config = dict(
    num_hidden_layers=16,
    hidden_size=256,
    num_attention_heads=4,
    num_key_value_heads=4,
    head_dim=64,
    intermediate_size=704,
    vocab_size=1188,
    hidden_act='swiglu',
    norm='rmsnorm',
    norm_place='pre',
    norm_eps=1e-06,
    positions='rope',
    rope_theta=10700.0,
    rope_fraction=1.0,
    qk_norm=False,
    attn_scale=0.125,
    bias='none',
    tie_word_embeddings=True,
    parallel_block=False,
    init='normal',
    init_std_qkv=0.0388,
    init_std_o=0.0,
    init_std_up=0.0388,
    init_std_down=0.0,
    optimizer='adamw',
    learning_rate=0.00154,
    lr_mult_o=0.629,
    beta1=0.9,
    beta2=0.99,
    lr_head=0.00632,
    max_grad_norm=1.0,
    warmup_steps=401,
    schedule='cos',
    final_lr_fraction=0.1,
    batch_tokens=32768,
    max_seq_len=1024,
    doc_mask=False,
    z_loss=1e-05,
    train_tokens=266600000,
    max_steps=8136,
    dataset='wikipedia_en',
)
Each number is 128 + 24 x the weight over the matrix's rms, rounded and kept within 0 to 255. Layers, rows and columns count from 0. Numbers have three digits each.

# k: layer 8 attention key, 256x256, rms 0.0913, rows 177-255, columns 224-255
# q: layer 8 attention query, 256x256, rms 0.0916, rows 178-255, columns 224-255
# v: layer 8 attention value, 256x256, rms 0.0652, rows 128-229, columns 224-255
# o: layer 8 attention output (transposed), 256x256, rms 0.0373, rows 128-228, columns 224-255
k177:159128117154115108137138113113128151110157135170137102127159137123124128123117145110155134168127
q178:075121139129108103108107153086082150125149136083161133131164128160160124153129153120105126167143
k178:138133114150145103143107121088123162092142142131146109089169131119116134131076137113144135147090
q179:145078082153108134107182113135153116130117152138109114137102137081084111151137100137105150100115
k179:132105130130127124066126102153113103150148117124113171171133114140149147119171137135114135062155
q180:187124175092143149122096140179144131174108140159075113134111133087118092126124101169114133099186
k180:159122105128101155134147123150159125150095119116128173147052118146142145119152093163136165122147
q181:129146129103112096164110129123109136105115118100098066116156106145129159107132107135143119139151
k181:132122122168115129149098122106107108135119133065147130138160105132144095125075136101094105108092
q182:124118093130106082151101148130163139151130137111087121089098100162134114123158100112120120080134
k182:153110154125154133134050146134108148114114165122132128106158142107134063137143133104123078127088
q183:092163085107146095164116097121157126102107099116079090104111080141113095130118126122138121101139
k183:142128151174125103084115109089082125108144145141116106146168132119130096152161162103109105129085
q184:171084125149111145102166144130086125129194134142152163109137142114092108103129111141123138107132
k184:118114163086140134134108143108136197136142125173136085116147164080102122141132084119165145103139
q185:149134181102161130131131138101111089117154146125136159129162141130156153146129137120148136119109
k185:128142136099157121107145092147125129130129127155104131120127135160127113126123141149151111120114
q186:122096133128144131103173147117134123074138150119140162115192138134133146155181168102142104093127
k186:072144184072169146111102132122111152106119161130119135112180103132107105139103145132164110112143
q187:182136182115131178120107165177103091163120126142101144171163136159151106106151138150130110142176
k187:141123101123096167106137120133145131129119118123168120117107113134127163138084119138150132135122
q188:103124150142096125119132142152155158097130135143186115137087179121151175107164122139125143169120
k188:151107113153079145181156120161167142173123117101148137140093133135183148104118116140108161145124
q189:120133160153179143093142145130114102146152114144164157133116137130129074188120122119121110125110
k189:142106102079168143095126123183126155090149092191122129098146160106136130132101133154156133128177
q190:165137204135113138158097147158140133169134120119123136150118134141143143071112127155092138165137
k190:165128144166080158184135111152171150158115126083174126121061107132121147134135102132124179127155
q191:133152163122119141185118121140123162151114153098119094142146084137110165100078095140126102153154
k191:106139130146121108161135153110140098157104157068174154127088145145167134130169118134100087137097
v128:126101172077135165110123157157148122115116143133146106080100117143132105136135118118147158124132
o128:130146098102117121149120104156099119159112156136151078130159116126108162120100120108094134127110
v129:082109109143125098153137151106100151164111170148125151098087135118141126149144133125092157152115
o129:145134169146131120182093110134131124130144116089099121113117161099135109142146128142162117121120
v130:119140177089138104123095150114113143115123134145135108174131153155116097144121120123107115122111
o130:157064124143102091139124111137135083106111133081143086093096103143095142113115096148153072159164
v131:167150148125083125108105154108076123157136101154143137101130055086113143124124140180140133119149
o131:088153171125106111086172118092105139191115147108169173103071165137156091149182102141177150105069
v132:141119121110125121151103089133129154138116154141136112099112094126131119137111146115134144132096
o132:128127135147130113144115147144179105132123112128159128110159189091114126111148141084118097127105
v133:174065117161083107133152086128158135128119119115141129113128116147174148128105114131159090106126
o133:139127141065119133130149126126151108133156123132144135154138133102075134051145091166111112138116
v134:161154140103126140122110131133134140142119144165132130139106103109119099133148156132119144212133
o134:114130114138142120148125153137125089114116122083137104097139105145128125136148098096177117113116
v135:082096155121175091151119103121158137134097170116116121173154199107123142157089145116117111137137
o135:143153096140125154144111127160129148121146118157087092151174095128150161114107168103068109133147
v136:089131152124176082162135128098102118143099126152117119096124145127142073158156094147087155157151
o136:111134143095157149123165114143102076165121166063082098117126165110119155101136131076140131109129
v137:070114144139108091149116174127118129119153131140121100117092105169165158131114127115126155097144
o137:161144145134166129107114095087075116149101109113134129135101166142092110173142148165177182115137
v138:101160141108119131103125145108107144122142157118131142093137128129104082138142119123087125145127
o138:137111162163159164156126127170119102132071124099075091117145139157144122148105111106145111097139
v139:158145147134118160106069137126104123169121102104149111131103115138141155103142168142155111169114
o139:102120130112140113176126132170120123123108137135108131093142108093114139153124086080171106092105
v140:110108152119142153104138114090180133123134159115125111177151162105147135092134101091122105129082
o140:113115100148092139134079142167133174064161110157138118152136042159159124135094151135131157137177
v141:159109184132074082126088131117104136091078087141178099132143119140151147115116159192138107082158
o141:121140158132133080136176088097144146189133111115082153118110162089089100145122118197142092122095
v142:141107094150152150148110101118121094092080157138122136115095089109166145100125131138153116083118
o142:122133128155107093141089118124124133155117105171183169074123112088177116145164124125147136120092
v143:116157116113128075152138135146126131159155144102119144104128121145149124143122071145115160113125
o143:151123149086154142141163125118114122094136150067145130117099157162088124109132125147171120130156
v144:163110113145138126168136141162129106168165065171121143066121124131151103108152137170119107188175
o144:120164171113172167106160136090129124137096148091110166175149178119114134113168130121125147098067
v145:155099123106116143147185135126145122122148131135140129077091103149124168118137121123146142158137
o145:149166154134142151147130156151157120122125120114147106157166155087105099128148124135124133110115
v146:130105122152133105155160072142143121105169136142145163114153145151161142130117104126115153100157
o146:150163130087106116200146097159152119161121143104105123110122096070130139096097134140123052132148
v147:118085143075161175160122119179136104124098173149117172113103121181112171141145164138118130146098
o147:161162120161169081180098122105130114140130121127135149164106122090129119153126149142127140123132
v148:086128139083118095122088182106108106104110117098134101118126128159110146143130148106125133120146
o148:124117160141123101129154083125102177130140149109139131095098135148106114184102112174200120131168
v149:131124127141171170128117095187152081088113113125128122142123123129112119136134114111115120131168
o149:135158082107088088114141116136135124167122154130116108140110041128137151123131104147150127136149
v150:144094109129127138149160068130127142169113109111092154101115083100143174142142138132115136144136
o150:111190162100148120147139116091159137152161140127111139162109172089151097111155129134109100105123
v151:151116150082094147090105185098151111117100125118133097132103124144128058127158153114139151102158
o151:125091103175100113116135142106149139118147108140093092146151093124081156128111078172088108140148
v152:143104128159132159126100090142149140157118117120119140106167109129150110098152125136121118115156
o152:120108093080125115164141153160137106106151113117136128119118100120090168099107101137144161157141
v153:160096114174136180158162099118140103112155050108112142141159119113105136126131103142170095117107
o153:082148116073135143051156122111120140171121151173137144151131130112152137125155144087110156093120
v154:104089176156148101131100154089104133106156129116130119122094128138089148166137173105113132109150
o154:135177142117187127154141153141114156110122092122024097138173167118103103184066157128117122118156
v155:121096135098112089173107161150124122081125149100123126128102130089175091084114117106152076126127
o155:144121134139135138107154121129173124158154150138162123155158088122111164123159100163142170133138
v156:141116152138138137111097131110138127125134127139145088116164100063136129106105086149129171117153
o156:102129101100121115099154131102091119132133131139152131098114159129123153142129176104081152134114
v157:119141190110160138111105167101132128123100121109142125156106141091156095129117174106118086155118
o157:118107118128105088108141110162157125106116117117070131119144080201125160156111129113120129121130
v158:108105126082145146154134144138180117110090125135117118141086158161121066145125089164158108151139
o158:091125103171150193092127144088122115140140167141150088188164112126137170128162122115064117089121
v159:138135150144185151122139154120076174120141130137126145144087117091083152119150211149139132170116
o159:114132155188150108118085134104122109150109114113097154150126145114178097187158107112183164101123
v160:143109129115163156139113113134125145148127108149121134094135099139113136113129141163115132145152
o160:095152139126156139112174151090121131139131175094153117146135194093115117120136130124127120089120
v161:105119159142155085148159154121121132138174103127126113153121110133121135159113141114124150138128
o161:139138122123132152148096118116085158113130129123121109150135147124128141151111164122127126131159
v162:142106128150122123117141084084144111118075139126165144124137133132131174151099160131144133094086
o162:101117114138086083136128129127165153148161141154142141112115094094160130132137131142115069136125
v163:158137121145099090124149169117055152125153118128100143096100116115118149114142131128144172135134
o163:141138160117149128125154153096116138107142090124154184117112179143093090163152136143164141137089
v164:137156100097128144153157117209097111184137098126140162109091143123092131125131092178115111169181
o164:145157127184151168092132140052137145158154149160153161203095121128176094124204127149128133098091
v165:130097106087179134116107156151127157142110142147136169097100168144119129100168138134131101147134
o165:165123126213145148201107151145149090124111117108114102184159076086146132132114118124081136121139
v166:144131108111142103124152106128118138119141105151137131066094118122150117121129202108103157123165
o166:126141163116137094188150129146189141101132104105086122094141157100103107117113127115134070141097
v167:086131158158129096170159098183133137141156133113134135117139127143133137154130100099127133140150
o167:175162148101170164148149107131130131121141132089109140147121173135114115102136159158144114125178
v168:145153157095087118105114141131133135173089146139139071149175080128141123147117141132128112149127
o168:150112105106139107152166122173140101094132150088152114111140103142090173074115112145110101135126
v169:158153126159126166108106113137112134105115167122134111160171165136111148072137145127176110135128
o169:116102127134154122141097138172147112148085103167099190126146059133178102140094120116130155121114
v170:112135095100111141176148104110166132151088140134110137114122119146150122125100111115065106115103
o170:153153154132118122158112138181149139088128163122115099138139146120146124097094149137110095125118
v171:106130125129134105140130146115151112136102136124126148168125160138130103152134135117135127107136
o171:146134124107157146182143094128143106098141163104066102133130100132097136121093153131083108143176
v172:074193098143197136142110110116100128132113090160127134096127118087134118149133147111119158152125
o172:100132144094117108094164128145107116126101180087138113090141177136138170121134151028129111121088
v173:095141099146126115131157133137143130104142182132145110148164151117111121143126098082125149153091
o173:150126141122150151136112123154093112130146136111168100122166139145144141121116162097133147133149
v174:113102137146130148116098115154128137122199143136141133094110086145068112198106088111126153125142
o174:100163118139084172075144150099081180160139134146183076177144141132155136106151139169121153112139
v175:136133139166163163123071111136134103125158143157133103175153119116110152162117111090149113161141
o175:091151092089125091106134122153093145124127121149127127122124114120145137136118205109106170158120
v176:110150188110177139132076111149118144105147108152133137111107178131107093100137132135168117159105
o176:106129102164170161107106127123102120156078112105102120147146068132163153151133131115145195094128
v177:134085199128122143118128106120143127087106118137136149144140141139110159112117157117137147133148
o177:119161110165110100138123106106185162164160122173091119153142088090168130160109149161109080120133
v178:105096160145147141138116130126130096102142130083132152128144120147151119145126130104119164162124
o178:121149095076141125138144115099111154109161124127142117120106105120081159139121151156147142126160
v179:164135135165100136126109129141089108116115132150137113128125139150130147126125111113104126141159
o179:150142153181122121087110135099095158177134105158139193158108139132158098137148166171136164125101
v180:141135130129131133122040155101112150158114144098132104168099123146108106082137126118144099114078
o180:125079108146119127143099146156080109099112100122157104081154109115136145127134106135155191140116
v181:107136132151156126157129064110138135158121093114098155136087157118120141142137147093097133120093
o181:113131108088142145161141155186138126068142174135074078133158130108137151102093156071096088147129
v182:160142132147141123114086171123076092098152062094121123154164137133117119120120134130142086108129
o182:088120114165117108076131112086124183170131121149134146124075076135169122176151088142173177125137
v183:150168114161132126137133133108089125140128116173132137090137126118149151103122116209157130139140
o183:095097121134126114086134124123134063176089154078180149123083138111144148142204081079147158088067
v184:139133127133090118174185079142110093113120154159144166103131150141169100118132144134115149124177
o184:133134164107115096140155121094208122124150136091081153135109110144110132106111143147119061121159
v185:122130118176181154132095112138102116143173116143142154101141099085093113102117108157120197171121
o185:118160118145091100091125146124125142140101121134120127125117088122190155155149160110114165129112
v186:128133116135123143144133121140154129133140103167150152106142175120134140116112074145158107160152
o186:096137143124165217093154167126126137118118139130161143158188137135153135117173112106134138087055
v187:129129136103102119124141136117098118125105078154158129053117101106119109143132092133135139146141
o187:132178159111135162118163110128125137137110163080083107147151174153138110104105148128108110107108
v188:120110105102174146145127130140113137134170118096110143116093153146156167124108120097124146138099
o188:126153131134165154112103118101123131136109116146111170137128173097139092168153132137178171111113
v189:144134136094167161148124116125135110130147142157118145112114151127090112139128121142119130153128
o189:136146118185118140142121152136140130106137134121135074175179082109158142120122143099074100120127
v190:136113141145153112107093132158063157099169147111118167139130090102084169115156139085123120159125
o190:133163118153131107175094124135140133130114065153087114124132095109169085152122112147110135125148
v191:163122140120098081124107092102150120092106114084120071150155127117152155135084110139096119099123
o191:102145151051113097132173077151186141125153145106152154115094123140092143094108135117148086154162
q192:154131127160134164165101082087127095113123108189125140081080099173126116112129133123111144145135
k192:081133154103091118085079160104065158149169119103166095127165160136090100154094109111162095142160
q193:136149134133125116132114156158168125115151132083123113149168134108168121116126129111121143137099
k193:175108083140152133121136130152141073109110155136106122131132079122130124114184115139086155118121
q194:107134130124136121147178147142098137129143155085094107141147122104108140151147111128121139110105
k194:158105112135168147140109123154173101167114149161121108109119117171119122120199120115094129138126
q195:085104091108092098170109132117098150122098107131106108158137128144097139122119128181138134166101
k195:151117144147154138155146109191161149154113115096159121138088128108144140128089123158119167130127
q196:142096119104134136146145127109109153095123120176158141130127132156129105134163125100120129120172
k196:112167181157146119164134101122125142146142113098157112146128138098141147101123106120087150131167
q197:128123081124116126140138124133092142134094079150130100164119127126105110121170129155114159121131
k197:121090135128144126150137133125107154137118124087173105153119120109112128098102115120120172115140
q198:067148118124130175157147125113146158134168134089189091152150149127124152151127165145123154148116
k198:146113095112143142098119159127164114106130177121132159119148141162124116118164153167126126096100
q199:119167121164135118104133104085077164104102102126219120180134146098101141125125168176158173136128
k199:167116107152129109106131147121178099119102162147126167096135128144138091153208103102106089115098
q200:143112124114059135111103162127152118140124177117053130089151142133179124102112120119173091148093
k200:078127147130131115137125127119087129132153045071165111171139102098131151108074163107137114156126
q201:117143094129135125107163079094138168136102102137164105155102106110136130142137161137126164104175
k201:120137137137109131091105158140133114117100158139125188071146117151103115167168118180125125139078
q202:102119156116128124136117137131123110131188151116131133093165152160176121169107097114109089133114
k202:118188151131111157129123150112130165096123124095153152125142119139110165096101135129188110094123
q203:106103120137129124144148134138148172098103098147185104154128095145129174138112146139138160159132
k203:133107099146142134114127139141155110133123175193155136124125149151104103152176132161127133178092
q204:124138098144135167139129132130149171101108101136165123167146107148110172108109154139126161117125
k204:126104130124150134092131143136167128148122136160098145133115169137107102142146117140159127158114
q205:085167123129134165141116168113106163112149148137115099112160096180126121127083168086158100157119
k205:105166175159131108135117144082092170121129147097153142095126121177107120156093147155156092116141
q206:157074153114100105128108129125137070157133169151044145118108162117153087139201085116130068123139
k206:102122158079152145174156138106115130126130131083116085149130133113141147138107122092105157101172
q207:165093147137144070130155089127139111167112147154099143137103197091136089151171106145093127087174
k207:166079115102135164128140101170138101159120124158064140150103101111164125087175118135083170094146
q208:174129122115138106132137103091135150114088174152105139144103127116121136108149125163165175124156
k208:130079125102158160093128111139136080147129137182104114110072106115132093167157126124122085163131
q209:170140133150132094121151118089136086159117144134131147145122173111096136143151102110094139127134
k209:126117106118116137114178080196145088176125116141145140126130135117125117115146155127100177113123
q210:191132087147167089122142106117143108181100157171064168164111152088080106118164113185108159083178
k210:178101137090122155100116127096127090188143116167072143153083081084102095139147113116108112132169
q211:102139114129129154146130151134123136100101127137089114099151082136107114112113142136098117138117
k211:099144128140125126109133176101111133108139095123131152117092137111123147119148149115158100160101
q212:071127143118107131128107135136119142079124112124113128126168112130107155131115133143144125133112
k212:096158151110090122117059198092108179114149132083165107110178110164141109125089099093175085123077
q213:076115137130113138151119151142114146084121128116144089138186131133140146151125127104098124131125
k213:119140143106101093124110148144117133107117105110155130135186137165181104094131165145146132115090
q214:124101111136124147122122154106107168124088149090153108132144124131137129135130117109141122128108
k214:133127156099138119151129121143149103101129143195134137129130131133167120135146159132137136106105
q215:117135125121119117113132147144105141134131132093133095122149130183155133145143140105121091123125
k215:114151156089145118140113135089107126095105134170128148123144150143144113088099159140148130133114
q216:206128117118134133106158095115122112129125127107149170140101108113122129075113133145150143101129
k216:121131147210142141132113168136135135107153136154125141103124150106094111172146140103116128170118
q217:151106117105108140152099116121134146151154153085117144149136135135130139136106091145130149141144
k217:138148125120168110147157131150147138101145183154103137119120124103145144128093158120108142112142
q218:112127112106114120119104155144115149114097117129112162118151139127115118128104122125153119100111
k218:167154144117133119126095081132115115132116117149140174111147154158129138134151131161145113109141
q219:169108123121115174145133115127137123088101145091148121145128102141140167102091101113121121131131
k219:127129155150153119116147156139154097111130122134129134155114128140129127132178153091118142139105
q220:155163095137149168105141112104140140130129117092119128137142124111102134101128115133129120150104
k220:144125157159177131127114123114152127131141129117107162127111138133121153136125124119102108138098
q221:151131171123151126122165116138111119135118110129133131119083136114132120153112124142132134102103
k221:110135139136138167131114137116134143104156134154114109147152119115075143151080111079122132129136
q222:145117157169138159114140123168138137118112100097147098114128094114130146097104114137113134128149
k222:124144160162165118146142148130123137115122119151138121127093143117100135137132144122124140134105
q223:143166103137138119144133151130129145161169116152119155134114095141145116127121149133148127139118
k223:147104122131124155100135136122108132173134137100143090105133135135122151110127124134152109150137
q224:151074118148145144178126089172158112099069113188118121124110149110102125102129139125109136089129
k224:146141107140137122129129142107078153150126122094108141155120127106156129117115156199108145173125
q225:144167139127163161115072138111112102150168146135111140130091131149148132134129120086130076160123
k225:113119111128109144108091173087127134162156122116143087116131161120105113134110174124133083107122
q226:126129152090138113114139155111149129136195164131130132095164125151146148150087139075133099132135
k226:094073116090110141144106133132092145101142115160143113106149166132109081172108163132158141094094
q227:082121113117124115115111117134085123129154163114154138150148151085104134157131081132125137136124
k227:143087081092141128130124137157162101108107145148095142102116139154137129123150142140141120092101
q228:113121065141129114127170090154112166130087125109172111147115110129128130128158131167150158141148
k228:173077115137144142108146120163162101145124144094122142116123108161148128120143139133086173133130
q229:136109078173076102131146091131123171090090133112133094170114125090086141153118116158173169108123
k229:169091061113148115131160162130158125137100176142118097099135142128122119121206138136122097127097
q230:146140104129124146119158143098095132166171160107082093125134111115091131094115117143102128128084
k230:130168097155087128110104133119112130127132147138096087136158155155127120124155145144162078133171
q231:135129129104149153134143123073098107158132142059111147122119155117123137089120135146106154143136
k231:168145115118110172078122106135130113117128148191103113129136133111109114164153110157170097126124
q232:138122135150107111119111185109139140139159119081140114085149085161149111122114135088104113128143
k232:077132139157134119128163102103109127153117133062178123122108123165112140158136152091111150132140
q233:173062184111088083120138107169165087106152172181062126126120186102165101142183076130118122148151
k233:094065117091151158167157110114133132134131113102118094143126100118150178088114108095145151136093
q234:133092149127067096103127124127162101104163138124034122138086131105123119136143094106116102121172
k234:131104118115115110179169113159137119113122137072117084137155079134160145096095149121129163126143
q235:118138093145152138148141131146123145137119130096161123166144168099116100158122147158090174096141
k235:123143154122097112102129138110140110147151151155109125143115129105121092138137131130158116110106
q236:103179114119143134145132105121110187126133136121179129154134124148125153145099169188155178123111
k236:127149105137145143090115111125134121142130147186111137107121128139104109136153126140152095129089
q237:073144127113125136175130127130133137087148131129192114093150132132104123165086128094118099136140
k237:133152122142148141139117086153180135105112167127151160106181121158160144089143164182148161076109
q238:091112123134118151131105133128149136101124109146119128149144123156124139124106135106138133139123
k238:143113139089156112123126172113141148107124174193112155121140146158099126135141108160146176119126
q239:163083147113115087128117100120123067155146126129057131122110162099124112109145097144125112113166
k239:136074138085106106145116110116114126165146101085091121164103126099145145112095114104124168113173
q240:131143142144080071123127133097088126176109185160075152128086160107107103127135128120148129100138
k240:153128136104127123120097144134140128151118112123094122134123092126117107141136112102115121077166
q241:190115137130153088099123101129115085178124101141094137124106143090119098111168102150103122097162
k241:160090113152136136145141094105127108159110087121106126164069136079109169122100117098088152110162
q242:061141139111126136128087176119115138150152109125096122118155108191138099114083186120166088130113
k242:122147131136117120164099142105091181108125143081181092115142118140119178113027155156154118124154
q243:134113110142105135136119134105145155134139167116149133075142098141148145140131131114153126108121
k243:123166101103140098160117130139142111119123144127118104099122099112115095147148128166133116119139
q244:096133109108115140142150171106117150099144116068188096122154063159151168095080174092169093145088
k244:078164134152126108155137122133129130080121147141168151090159159155147122141135142137128128126139
q245:146103135161154101132138112106103129144148118092124139145089130113143103130124138105124142138151
k245:127107105127120123113170124140103154127142114153143167161111152159116100106165143100124140141091
q246:146131155145139110139131098136156109194141135129139122107112148088130104161137107128119133155156
k246:150098117124149139104167148148146095137153132111086113137065123081133110134136125102109157102122
q247:144097144166122146123149110138137102100092138111148125126097148108145106134142113121110124150129
k247:091106156157110116136150130150141111108108111122110132142116130148118113121177107117121139113126
q248:120118157117105131120132129140135161123106137111106133108121115101116139127110156134150124108141
k248:138162150127120121116091106133132107182127117138139106111114093128085130140105137163121099123155
q249:102137141146100125163131110156137136114130152155103095140140130154112154160121138120103109147123
k249:127146134067114113154138113129140094127116107147140117122129109140168126093135124165133113099155
q250:128138104129130139112120109122185107156128130092128140120107099116129134127168073134160115130115
k250:137147131148184117134115133083158132105133146086108135136110121118103184157125128144092129143139
q251:178123145129105116121150106127135101139106116156149115112117110135121128096132128139136144126133
k251:135120126153114129102114158099135128132116108131114104153109142117130128139122165159125137134115
q252:162119106148167092121173096114119121158119131131132153101074107138128112118124127130125141133114
k252:109097129160104121112130162106138147121152152097130126127123130113096123156143083088125136151139
q253:135134128163126125130106068140131125120148130143122134101124121141151107128146124142143164131127
k253:145150139113141124138097116150117110141083145153129097141149122115128126123111110174110132112140
q254:160106126109134129107136112132131146141146101095153146130120117123169120098115125146139139112141
k254:115152126148143165119138131115111077097154135149104142128121149105108146146135154095126104147105
q255:109101128116133119123116151131130141096132152152136142103157160135129144133121102163152121116105
k255:120140163082140102130112092108098085134137115136129116104142141153151119113134149115115127098144
v192:114153183107127099150139147161129116136136078104111137132121166133122124174125143118145113136117
o192:129132123116146169108136108118148143142137172149134108138104141101151116120172132160130122140143
v193:130121179098125119123138137109123138114127127115124134142100148126101139120146151124129093103124
o193:148140123090132126148120131148176126137112133145127139147154127139178132143140136113127109104106
v194:110170161105128127134148115099110130133145124142136081130123132081143105137098148115138156123092
o194:147132137136092139105103136141142128162165145103113136140132101143141167127126143165166150172109
v195:120114143127121152122089084138162145175116137128146138107129162168129125140122161136127111138113
o195:126111109099125110126139124114140119129160090126066101146143114144155128125168134129125117129151
v196:127133181150126086124083120146161113124091091136147129127115089107150141099125123104110087143120
o196:112102105123123107113155133120147102187191174107139113123141167126107108167130107128112106151126
v197:123131183133147083110146135102106118108148139115123153122102145117131126110132118138136129107146
o197:167136133116129163138140102132128102107117103128143151141093099119133135137135144130155108113116
v198:117121119084158142132139114125141102082102121144118128100115126164110123153144139117104084121102
o198:129134161138079118133117080130134165125153135095126138146088101128103133124132132116168130143136
v199:140074118171110142124151144144114131144156142083162100158105102136139129154119083164094121121098
o199:142156151069130146138109134144153114124106117143097133121178147126163142092131173142103157090120
v200:139096163147163157174133090101130134127141144140124095089151138133133116118125113126143128108147
o200:110127093147108115094147173155156120145146139144131124119101102121119122168130150147148123148123
v201:149113114154139094126138154117123119131153130120144096123101107120173145156127125132133124142110
o201:104116144143135140149087138146119097103105126124110113100162126128082126144109113128092122125114
v202:142135068138122132159092107138199103104110118119148092135135140121100115133151105158119090115138
o202:167138161122138148111118104134067149167148098122135160149152124130138162110111134125120162135136
v203:133126077121131142137157092126130147138106117145167090108112092124123154123120169132127158153107
o203:143112165109093118144108129144135105104110147109083122122144115156097139137115138120126108109135
v204:136141150133146142122109096127110099135121105151139118107132112156115146127120174128146111147116
o204:110110124153103117138137113139133124104111129126154101088101111101097120171132125134118097142162
v205:114130104145163100139110099132153104119133107182133148121132104129177121117120146144128090111137
o205:096161145113108138143116093140088173134154108100115135162071100149057154145124160142143130171159
v206:119083111154110135093158098155143140112134121108131075102103126137120144153141115173112116139085
o206:122119145094113127172108131132137102091096164165115116102154144121120096132168123128094110086138
v207:173169112120166150178147128138169098139110121129125152122133100133122145089147170112145126137149
o207:124103153143103096093144118134116153102115161114123113118123163131091114148127100112149108103153
v208:129143127112102124135104138133131094098129137138070134143172143132112116144133134161133142097132
o208:133143104163158164118125099159133125122128132143185121163087153080175122097162124133134158130138
v209:132124119095161122151138107095128163127123115121164089127116106106153176131084071093138158157143
o209:098149131136105107105137157123152143114136146113113134105144094153063120153100141104144073126097
v210:100104079084117116127103122164162121130153145167104178123110123111148160102117145140109142131107
o210:143125134157122113100127101110113137121132146128097117124119140150110093124124092140138123107149
v211:145141095117131152127099135123130145127144097145120115169134116139137103150116125130111087141126
o211:113124110128100110157138131134128164145102123100149110129162152112132152106135122125126152140122
v212:134129159135148086140155111130080167125125127117135120137105132110087136155142114131157186127158
o212:131098117088135124145141166108163098132099096171146101100147131141147117130162143147093143107125
v213:153145088147162117129136141095135160118076118123116102134121115126157169104130120120149126090188
o213:089094101089145086139167149140147115104087164137178145078136153142074117173120120092120076100124
v214:093123107114117111132137045097111125151134116115129136138143134107150142129138139120120117100124
o214:156087164111111141086101123138164130120105152157090107103090128118175109129157105116166100127128
v215:167065156117116058128114151115139135115100122112130146165148148100163094142147100113150124134109
o215:114163111102140124124111102120119076114174107146158131118153118137127131106147136107093110108116
v216:123139104159128159121152123103142110128151150114162105118146159104126140080107089139093134125129
o216:133136141130118111124130153141141100134143123102100149121150092132094128168104133108119100130097
v217:132108103103114158144134106107094098114136122128155089153113154134101122146112161126117127143118
o217:115159123124138110103134138118165148148165159120106129117147069148119130121122122130151121116131
v218:103120129097116130102122152159126143136147151082133120144105141145131129130142178123130104151116
o218:149130150131148137146114143157142126134108108192141121112167124107122129111148100129080137140122
v219:152100123118155162145121126151155123118107156162107130127157122159114140137112144125146103132162
o219:089136111136127108109153128149116156096125162146178120128111165134143096156171097111135112109111
v220:130161146120118160104095151119115137144154121147154183085152143136176142124116153130096119106109
o220:117185115151105131140138115130082133100157110125110094152096095066121123152098081143108112092178
v221:157145124170103121124092145132177100150127156147140169109137133132096124112145134145127084090118
o221:138094125142150128138139115147089120118115115136160125142089191100159106135150106137112161118169
v222:136118106132150162158120095113142113160142173125165152110130130149137153136151138137127139110125
o222:131119143142120117130139149150093125071099141138081127122120136128106088093107117130139105106139
v223:084128187083112119078173139153112181139144117105134098138119147079160117126147109138131128150109
o223:145184138151132157144124143105142090095139113129103140159106100173120148075121145158149173157128
v224:125180128079104136092125127134116149119110137149111125107124154089132119138158142130133143115120
o224:138097141130127143156121138119133169142091122129135127141119130139138155109138141117119175148152
v225:157165137183114161109111160088151118139142134143138123105130151130130147092142095120127075117123
o225:105139107117156125132144147136118121122113141124146145135137167077151103182114096109098112111139
v226:143111123148163134154132136105113125155114152132149116121117112152138144093132131138117115124136
o226:108104111096119087133175157147134119098110134135127144095136117138091128165113142094119083097123
v227:121105112167146171162104153118173113138149157126126156116131134127164097145158121132094126150089
o227:138182116164124105111114101180086122148165133096118121164126128083105129112084119123139125131145
v228:123149121144149119142134136114144147128129149112104121161155126099150096130135083130105126102126
o228:165150135136139157133105138129109114169121097095100137172141158116162138097124146139148188142105
v229:130136129140130128134106107120131112128120124125137133160128110167125118103117152097123120119156